Part of a small language model's weights: RMSNorm before each block, biases on query, key and value.
Each number is 500 + 25 x the weight over its row's rms, rounded and kept within 0 to 999. Layers, rows and columns count from 0. Numbers have three digits each. The size before them is the row's rms in percent of the matrix's.

# layer 4 attention output (transposed), 96x96, rms 0.16, rows 3-19,34-50,66-82, columns 0-95
121:538474506470492475527523526475514479508492529487491503500483517546475511435479523513577460465506523475504490539491505515515540470517494479492454472495476471477460501477500502514535512505507488514505503458466501496483445479494492455536513477498497489503490487487533484539448491489509535509
112:535496495487454516481521518496493469478516505482516451530490482490524501506544494478527461511465508529502500504522530457478467544522509485475457526492521475474526498469495497526488514540515541493490489509448490474500482492482491529562526490517478467501484441523482512494474451496450490500
131:501492516526492519508467503504552478540491519470475525526469528557510518491464500480493491503536484507469515499526517521516527492512482490478504503476442478486473515500524542511525522461473519513527508486482521501502494532523504523541491483502496421481533445504573496532507506504488522513
140:507500502514484549530494510533466515488488528476506493517448479466491503488418515525499510524528490524524489510488492469480475480553474472484508487486462553507497486530529451462497489488493476511490461493509506510491524480501525482511493514482563548523507480496525502489459535498486459476
134:512496540532527548497504498491478507531492496495442497507539510520538494489522488497434504500485452507474499486493512474483510517532510492484463510521515519560501499506512524524495506509458527523479496486453495498530526508530538450456481513504490445490509511544496479476503553507514509545
123:479457491509492485506461507500514462501496523505499456524533506496505518532516513483506488518512503481511454516514518459508538514571491469494514456498518486493501473505484494459484462483509509525476503519502472503450556500493525519459463451539498498443483508520503508478475548472456490483
138:516513514535504433530521502482501476511533496483486471517475517548487529542468498490491485505500518521517492483549500493511475472471495516491544522509497494517506479475465482543546468482494495519506507476449503474480491523523534535522491517529433490543475481507531502478506549497501548509
114:477486465498490481516499524519520489532496520514499550524454447523516510515490516502469501493497514509494515532508500529538562511493484538490499489516447507472478500507470491501534512506511539487513543491479505514512522521546529520543469459515500452474516532487589520504502475506502492494
126:489492487496553478491526533474440554487505512498485470458463538507508495540455496490500484505496498554479463483485481533554508484494501521495527465513485524517457484503505482502503491523558507509494524534476485466495485476510501520511503529527507512514462469526471476464536472518485532510
152:491520510477491503479448485511511482540551498528477470489507528477537489505455521479519472502503487475505491542540500510476449528513493495504468463464504471455483486494521505492479501517488511503502488490476505534524510492481467522511481523524574482463512458505531542537526540523458508492
121:512515530504504495502485477473522511514489490512496543490575511490527470509527497519509518495528480476509500467443505445504448523481518499492450494505529515545526526498511490463445522453494518518476467498560469504539513509483509484492483530499449500506483527509472485502484527495519471501
139:488452471478477469456478570481478520532490480527524485506522520512507531517555498501522472516493527468499495523497535522501494509531491510485550462514468495526517481462521474514517518477476559489490498511474467476505477509469522499541460481508456490551488504503516499514507514514463507520
121:541473467497474493482462510507487482480486549516482494517481508518489513485562498451475497510441491519526482455504538480497459491515495510502507502475497470492472491515480470507482487471468512513507465459465523509458521492534481506530497537530510542523471435493462506531461493499493486495
141:502520536523515488500470499458507505506548517538496509553484519517513493487545500516450485486491545491505529523495528515484481470495507503507590496500518497470484535507491481528529481475448498509481503483470520517483502491437453484465513526502480458488510543508502497502516510538505477521
118:511483487506478505515524525479520474491474510512477498522500430499516549508553527486425523524499522501542497471493506461499512506496495466473500512477492501518512504513484487468489502473500523506511509476478554491468532453579530494492470466526485497513490500466496449472506509508509469498
140:507509462501517476518524491531508503497505493541498533483553486452495498500488486481505463518485530496500496492497507500498551493513539477492541514490480459484481488455460520488494503435512526509538504496524519496485524537553494524517499467566469538484516524521460513531493443496502521507
110:511520498509510480505525498491512530470512475522498492516495420475515450510446507497500450498492470503498528529471490497511482533490476488516547491562497526515554504515491443509505521486518498468545518512488478473522485471470479499580498523495488513510508527467511506496503497480488483477
083:500504483496487526471542541506506489520530495479538493486453507553501474504548506522500498504560515534443516469490529489457474496480449478512530483507491477518524512555502495508532526428494483493492544490521495499476506464495518522481520490527508505500541498499466524524515490490477489491
099:499484525527506506475469495495504511541500464526571474481505485510493476512478503501463493508466488449501525493439501491482486520473506464525528516475486486512492482479472509485542533492448517485495470501486506518520487513486487488489516502480515558468480483522524467546479507575537468511
074:539557518465527507482526467511509495461503503508474533510513491542488537457549525485540444484519516492440494504509491503459493488538479467490521498525493496474491481487533492466472486480509510476556499493531476491511482537533469514521499541483513500505486511512454478519475489489491539492
093:478525466478516517494512461546491504478524532467444467489504489481510507494541516542513473493512498529468471504563516482490474490533512501508470479499479489467493513513551479484490507464524479497485560503482509460498560469473501539514496501513507463493503517490442501484524506481461515505
054:514505474544530487509495489479486469480506494513479442520473550529523512478476482495498519530526470539471516498484514494510491523500477470483493500450503484490526541516522499478509486532492467505455536506519477490456532513504483509449508550504427487465525523490505520517467468520537512485
074:473505523562484501468485456488539521535507483473546462500506512477508528528454496512498512511508552505512522492483488540494527506511494499466492472518510510525539520492503464512516508473478487490470537537561524466444505499479558519509501510535465523505516498507507505532478522535502486517
089:501533510537544548558469467496518474468512482522486549512480520506512525473495512455528498494492512490516518470494484500515529530503467477479543519496514479506528525498498514473515510476510513487551541491570532485525460485498491502506475512490533502544526459518504512500509470458474521504
087:515507491533471503471502537510507511487465522466508499471508483466480518506454487486487515525488471476508495506452535513509481479439518521492450497475477489529478531492502523513492492563464492472474480514526516515540477497518490460470522484500435507482474494479559490491495515505560484492
075:472498503505480545468510513484491515490493511527510507498500536551505484523438514479484518527544497485515528474506519560472552503479509495504534436466483509504488481509555504486480527510470504519490476498561492497531484538487450473517527498519501468513484517501506502512524530500456468495
070:468501506513521542514516481481518506498497517525519470508474479478511514535485458493529488507489505480482469498496527510487475486530492472485514485474463512485488515538472495506475451476494467534506527492451502475459548446474569544509490485470453488517435494473474505473494489506517492526
071:501484493520493498502534551482507442508474507467524493470504484508478500523508463511476533507483510494471463477474510505511476463470480501499471479482465523530465462534499488532480481482464486542443528473475525524488527461506506526477470462535471494480471477462550523516479511500483475516
102:487505494518499475478516498506518525499482497539519486486502461543468447484535515517484500507480529450435490506459494504465465462482489515552465479495481511514460480491488489510499503522492464523498487494443488517515520517489468508509519477476544526478466476505497533476450475515514450475
084:511471480480500473566497531498479503491530485515446457514476532535523490518521474509520513489524531548493483509493471462511494495509504510486529535491488509477513471526508476474516434486535483550506523467448480483471526471515521503489485491456492455482501535512477523485524505469505497473
091:488512564488465493480491519544514591487488506507509493476499464521492483504463520495517513494505531461500518510441465533494509504496523513548503477530520510496469510514481507499527489512519511503519448501509478491532492548506490482533509493470531560448494516523492474506535482497507488511
054:489471501477527498476501534517509480527508517490520491516430502527516520529516480526514527518534463497473545489499545533463491520499463457501510490444490524500499475535526467508484498446479494470516537523491507457439489462501531507508519533500489523482516500486520499530503519532537487519
087:497517485454480540495553534519485459479507505501483473518508518514485516473553485487504522492507519502470465479548527482479482477509468516478493494485480500498485459522495475495490505452536479523499524468482457517477535450532503525509538505543511460481510491462483556512531492496497537525
092:524511515503529518553496556456471496504492513518520527517493539525517509503458486440547555507533528526495514514482493488492533488490508503455531462475488493510523472521500480486496439496529506546454505513504509516485489472472518475455502511540488463516509481499532500495465490522507489498
080:470466534455479496526492537495495510545500478456487482524473488473517525522515479521478514470525505489496529475440511507525508488496497466515503548512525520479454448515518500504520449499523523479485485514475495523484465515537552497450519519476480481474517520496527469509516528508528495538
065:496510493457521459528542487520510527492489509528469498512498519502476505461529516523559498491505531495484514495468478540506506460539532501509512506493495563519471451487513528505519481498524472576537502504475502513446474513512471468483485528444511489495483522476510511515523478499510474517
095:504481501525492477523516505496526511490484487521480523466524487464517479508552520544491503561470479528513471482524522501506477520497523488496462507512508510521501567492524496532507511525485496521509466514522528510542581488497437499566481509512505478482465479470485480485505491464497485489
077:477492511529471557511528473484536496489476462493504464485470487505498511491497486534512486487480547503471525481472507501507459477510489532492527509503492462509514526512496561496497458480473510460520555490494520509492516537486519548560536493446500485505487472523489461489493453486512530513
066:471482476490509479506469523492516489492516521501546495481510487494469495493381485529475509489531498500491508497531462498480495473499502512510583525531498547502495484491510488474540518505490466453508483492512471498486517492544529520480492460497510520478491516484524484490524544486490510499
078:533472506482501514503526481476504472501514515492487532497476477474502512502513504500436507524506500555523513494507518510491528499512506496442478508514517531553464484465487537498544549489530502503486515514470476492467474446527533485495488514562467477446480492459503487505528505515501545515
078:495484491499501519541510494456529490528456506475491474511476522544486538469465487529470438490509529477460507498447516463541502460471518513509526472517483522478503451545474520486487470503512508492477516508485478498452489449479501525488520505474499472508523484495539475532488499525520497477
077:480501452523516464485505488474486492529486520518502515490467552491515498511486487481485518521524474518490468495546511532525500504473508497471479494510485509531513486490520467522460553516536465534479499503498492480545518500484475491481496500550481414532503529462489521507505544530478551519
104:501487500474479489502481514480510471471458502450454511527508504512515530472536493473485480511492477504513522500503480478514519452504504539458455511525497537490465429475494534494529497542512499482493447477476467519458461506527523466487495512519482458492505492464553492521486503488512523496
077:478512509543495520535490478441543519454531478492469516468508516554492496505487484539501479518471500498498480524508508473493463516497516545489545478540481496501504521534532511496503500517521512490512473495506485473539526498482524493577509483501489451549501507543495494449495479487505503465
069:510541459492507514475466484522465518512514489501481510532457517514497506486520549471500536502474477496538564512567502509466528521545498466501531478492493491497515465483530497467475517492519517488482492531468527504527484517492472493485500530539532474510518537495487520535488487535506553530
089:469514442463456514535531506505518467452467482482497505516503520492479529465504511514478488523518503482490487504541492477496524473499504531455475501501450501492512492525515516540508480525509469479539482466503462519454483474522530492508512513509466442570507482482515489521478465485493521511
055:498500519481495522485508523482467483526546483509543484519471462488492492504469520502499522509511505517535523456491524499477505496496445461489511473509518466535498504461491467451548550490505492477489534520488513519479458507515507490452515468568523533475511536493501511461534539502490488524
086:503539525509524526519500484495498471508536465455525540516516475509491504523465542511494467459520495473509545484456484483513499513476488477507522510496520492460481472504483540462508488453487541445485518468484498515468475532497536518473540476482545521502530478503516445519505499505473513486
076:491519527509515490536459492498492532482501487529514513488527474500481486519458489528469534501504495511513504522478495478555468490494532510508563501522490477496523475547509471474509408478506534529473454511503488520515564483495470494512486468478509522509486519495485474519507508514531452488
083:488465480551510511512499457477496510522500519544490501474496500481511488516498484492496491509485463502498480515518471511492539541505519485496508496534512502482523508458513481478482534481559494564517509531470513480521552534498492495546462517555505444500495494513493547452503518488448493529
072:510496478522517471503496521485507529515540460529507497485501528512505506497423508547534493491507532501518483562537518522540518479519525510499564453515483480511510519532496489507563468480521498549484508511476489488517531473465496523491510523500532495523500533515464491504486507506478547492
# layer 4 attention value, 32x96, rms 0.19, rows 3-19, columns 0-95
098:456502425518459506489475483516460471516464484518477478481526496503513519510508532504503455512470474480538464528503492508537516499506496522515449522502488517515463528508468525500509458515518527519511495517517487517440509479543524494484486536536503476477515481546504513486465512496518552511
101:504457551510498491497525504484542455416505443504473491500506456514520513526514527514495475520523511520465476519468482519532506491498487475474479549488474490501531485474477467486487471496504497473473530477505507506524508530516500490526480519520487451505512485500524483460495469441509493536
101:479507471476450524491531503485463486500516505472503503499441472501505519487495532486537499526471471478502481532502513509478495500517488465490479490505511532557462520521501544455511522501477504456510469486501523419489462530523524493504449535490494493515494464475507491537488479499464519479
093:500520498500479517529536513513477463512495424496475522553510460505504491484450501503489538470508477499524521506506507489466466509566515565515515463495482476494496501490513510509550515504507482499485483553491519474468486479460503521498513463465484483549507518514500517537524533493492486512
102:530489516491494496531469527503527504468504514494524446497537515513439483483505481488462469531464494542518492498515487504519540521503509494415483498453532524543488527483520526478541513502454469503468523527483479519540490504509520493517463501528472480509469504521488494526506499536510507502
097:521488504495465551503529508492458508488526501472505433527533465484499453502503503513505517468509490542500484467521541462537512487522462534503510496497480472509522498434468520487509503516507468512504496487503530495486532478532514502473520521510466526545506547495543498515518533546514507531
105:509519480520474528496483501451496511513477522537486492463493528508512478513483453529519530537500538475490467525510453489521532503510529506455517538499494505505487493523565536461474485474514476478496542545485516513487471540500563493496488514537493498518489514513541532484518474530522513491
107:522487455454480492525500525462520503493460506491501521478503449483477510509500452481501503499528503495483500493521469457504536498502498486540469491515515527522477519477507528509486477497490476485521463462498512480508493514534516498479542533570488455503457487530547528482537517533510475447
101:520486503527521481510528484523475508545473519502500496494505480512548500540483458510529523535516503575498478523511489527455497479517534510460505504500497507513496485533474557489533478497513536529523515516487497482515504493441531494497510480553470504477515478485475483519556517479522517546
103:519531464495504486506512514488503502463505455476519456483439476517510532457507543512554513458504477447505475468535480489504516517494511514504500550483478495475495513478540487530473484466536527533490521545500526477514524540476465480526465513504510519500510503493530531506503514513492493545
093:498491542503505489471495508509520487491514502514517509519484533514459465510524525498489490530473522504473504509510518506497490485467499460502458509493516491530500524436537534537529492516497500500522501542483477533513484493488477499507485512493479509469457466555471510405520511461440479525
102:501457500543502503490531514505527489522512498489534504471520558533468485477501496513512492518553508493555471475485507471511512486553482556557520522523467515546518486503528498528464477514466530463535511510502526480509511495501502492489504529534527522475486509487468501526487484544481482463
097:469523512525489516506500443510437455529470504518480497498531531502517524511531489454480517475472452501513490551501543496494519483520457539511489522514462508510464480480514453516509509471502510498490480484515520515444496512525494476529485462492488523544520514488497490450504529500492459508
108:465532514489513532525484540452474504517519493477485532485487548507471490516501458502525492498448493502533508510488516532454502501464500525495519494518539487519519464477503472523510516517489515556514500491489528514467563510474512492493508494487526510496545527554520443514489496554518501474
086:515510540477507534512522481496529482452494481537509494546479490479507503527512492504482524503532548520527501482484490460542469486523478468498521499485520521474512497456530510489563497491472513449474491471472481507494498502497569488510466518486481472484452500501514508538461497488499451462
108:549511504502450540509522456524529516520463514525525477492541500481526507496478529497515500523481526498492532517543533437487494484531473523549534462490518480481504505499496482527507508523521512530570522469501547509496528520510517494506505514469513457520501492512488519550518485524516511476
095:490486541483535495514480477506480523511469519487463524518492452504488505512471511566488491505493507536540465540525460482475454503523536480496523483509489459494541508479522473508471506500500546475456504525483505486478516527491480488517484509516530497459438497473467495481495479464507516453